From a checkpoint of a small transformer trained on Wikipedia: RMSNorm before each block.
Each number is 500 + 25 x the weight over its row's rms, rounded and kept within 0 to 999. Layers, rows and columns count from 0. Numbers have three digits each. The size before them is the row's rms in percent of the matrix's.

# layer 2 attention output (transposed), 128x192, rms 0.104, rows 54-63,118-127, columns 96-191
102:527504517523481478484486501491554472483498478527486495506511499503518531496522501513495511454501528440517502496514474511541492476508510485519498482466478517493523490436480473505512538526551493549508467554516480495532507449517522508514492467504459486557493470508526510510506490541483540488
101:517480490570510544490495498490518519475472490503484497526448526478488485516477527454510529558470502493527485514474488484478499518503503527506533493492496470543517503491485509485493463463504455511531516469512505517495488509469510500451509533491486503500541495538520453521507507505525489537
099:465494558508488461497483511502510460461501453493463513535505472484489510499503499466504454470519493438499520534500475483489521514554492497504458506471452518509467489473509488488519496509499495535499492487517506474498473501541512527510529540509445538494517458472509501466533487515501509490
104:484495456541452454484471494534522480486542504499540497456502469521493516483459505494466468518509497560467539509496502455505515480481498537508525528471526489494514532476478486490494503438515524505507487515510459501493467458497541505498492535484477495534492481489467480527509515495486537474
105:504502494501496497497517471493542530490525535527480483477532524546517476509511526487502520515530461470527496564522501497477478509465514459549467483463463544515446517526510497462447506484529522486510520515516473484557505522499495490506481509484501493494478536522516531501535455443511513504
108:507471480497487476491490482530492505514524531483486545497491522467470506493477502488523497508474455503565506495460488493492457520494497536523520534482533506507543490521499462479497556469477531470520506496471488504493499487493488472488489495487499494504507535455498519414478477512497513428
094:475511507500466511518508523510558502530530511463519464486461498495491524482514499537450469469529525518513476487505481493491501526476493544496521500457455480515470512539485522549507476513509523462544509487581466545477493503494456502491443536481515534463462505505468509472488503480489476487
091:543510483517516469531529511490503480534467535477481526503485495461504466501505503470553480466551478521517483451490484543489521499495513485471499468487485533473519488502482480481503492481508497500500467479429490450486550496497490466478489530521519501472554485450520478474509501526556495501
100:509481531471494493492496501520532512538521528533498493471518468500497444493475519498513465528487471534480484520509512511475501499476519502487474495476481510521483481513494508518491487495518541484508523478508514523500551554498508506479486467525533500467484502535503507492539496495499506478
096:469513552494489520481477509516446474513492471512523476491455491510559470509527529517466507494467498505524508518493489488469519452479516520492484520453523461487478504515452493492487550475544520511450503521517519510515490492453536454483513485507542523507494510500527532547483469492482519505
096:506530485482488528496520546497477455488528525490496485476498453500459511512498479480479503541456456534504518477495513506473509457428512488481481545500521517506481520508495475512503466484445514521488552549498534532520552543500474480467486487501547491494491508509506465531490473514452496525
097:508510519527508489517484507537530471488516465508488498543480499477501479488518477528449486502484562469480520474487494492490518499492536505535460489479517502528523470523507527519492545539500560494456505500473496478490508474515486485514519489509475541527491449487496522441504504464436478464
090:485508465472487513503502489476511536509521493542538523458516495492515487525504536499504510514514509519532523529504494542532497515490555556463519496521582462478494503504483514500518509505482503490491506486542484537462503501478532508478446515491519498533513539512540561499521489480518494548
096:525505516539532534491470481472496488507488482464544504529458551508503451545558460444512505470473499511503461495487501504471497482505508509497509485505498515490479521470475514504463472530496475514458502520496540552472545511530458497526505495458473506489488517504521470524486472471532471501
108:438525498501508476485479528499479544491466446525509494541505477473468529480474494491470459491538505527473479509491484519504505495537527486485517499515512478503464537518485511527504474510453491465479504490518552496499471501524480509492525489518504496467447451529484487515478520545479529449
089:516503478499480496497514470533509484474503506490508484488538491514518474496575483486526521509548530545468507521516531492481490477507510496506477502520499529511477502507474482483501499506545488512462482501460516515507494472474442497510499493459497540494510457521440535508455477478496456554
097:521503505499537506491470494481504488514519473562488515505544531494535472480528475452545496549458469518500511473495481486508479492488491466550462473493543466489499504498508516468472499492479503491481509514454542486504508514499564496493524465497467479489544519529524530506493490492496543473
104:473496522487464510526507518528472457504495519502477519508508517514504545460536489505489408520498519510542583502469519489447495499484494512557492513516461489473490497494501508516493474505498512489554506489532517492535458510509515493463484519534505509488498479537510476478468461481476484510
104:493491473501472527477497495497430504466465491526495506492469538485504555518479473514469511477563471499523512506457497470514510494513497503511512549511560479494508514453474517521540524474500456515506492498496546466501455456467500541518469523520515485514461476462491483498471486499507484493
098:509507500485531489535501525493540494518533517504539469490516488448466550488474513511489522519541526475488514487556428514520497540511504487537501502519505514525485524513476533497528464527485510533500498468466522487494500520515475530518478537487438512469484493516503481503522522466524469510
# layer 2 attention value, 64x192, rms 0.107, rows 55-63, columns 96-191
103:523489525481501508534502501510458508488503494531477501489468481455462496491477477500546499489541498502484485501493534471512457490498494498494540503522477491492494494528551479460527495462474475494510511502509483502527448546521540523476519553523462505481524495545520490483502531531498506533
099:498454509525498474511510484499467514488532512546455461520465504460499541478499472504491502479486486540503497482530537493480487504454516461550476452455514529487526498481455514468451460493489500508484491525517482520485499434492519488518485505461511487484513505482536475515516486458480542471
097:487514483481494493483509498474530522536509555525476501522549478535507495457505483509532489499482495539537529467471488452511485485494491540516551524502549506516496460536540464468512541458488456466505519489521452471485477526515486428486523521477499537489504455512535506534505488537475493476
102:497499537503506517519528488505489494532517516476477519484509545490506509496541529497516487545482526438515492500466523468512512522519446526536475465479503493466498420498509502478462534522526492498462542476496488484516521504486522514471484456488536532503566524554508483493468483480476502560
103:519469478506506553482510509500501498531497453519507490506493539503519501493446511474494521510493464484507509469542474482531503488502485490478531510476492531475507513512474513523558508479500554504521543512506501482480492516520507518481479499500469472545537565476502459552515511483490521448
099:513528507498508498505489491475544505502532501478492481471459488494469522466480511449529542518508500449485509444486521498491464498508542475509537499499510542494517504526511521463506520532513492479494500477526485456560495511475455482499527557501490494499478510486492483548492515539527508469
101:501506497560517477532461500542525491481561468521476493530478489487505491505484457467479516505485492496493492551493507511486490483515536463498511459422509463491501494511514513476552479540492494509500514509477509505489528489481529543484500498546496505524557509499486471464520466538527494486
097:515510536532543523489526509553501509511513491478552469529554513491533494484501478489512548514506548496489481462516519525502501491537498517516489493517532534507473486503560473493460483524484507523492534544496506512498503527520497521501508479487508464514526493504496511526492486485488523536
093:501514532500492493538499468465477510495486472462505507508529522496520480500491470486508493478508467480486449517470500446480479486536513526471518477518490474446480482521508487486460490488468466506501487518486507503469555519512494484505469475484518515526498482446501526510474475534461491535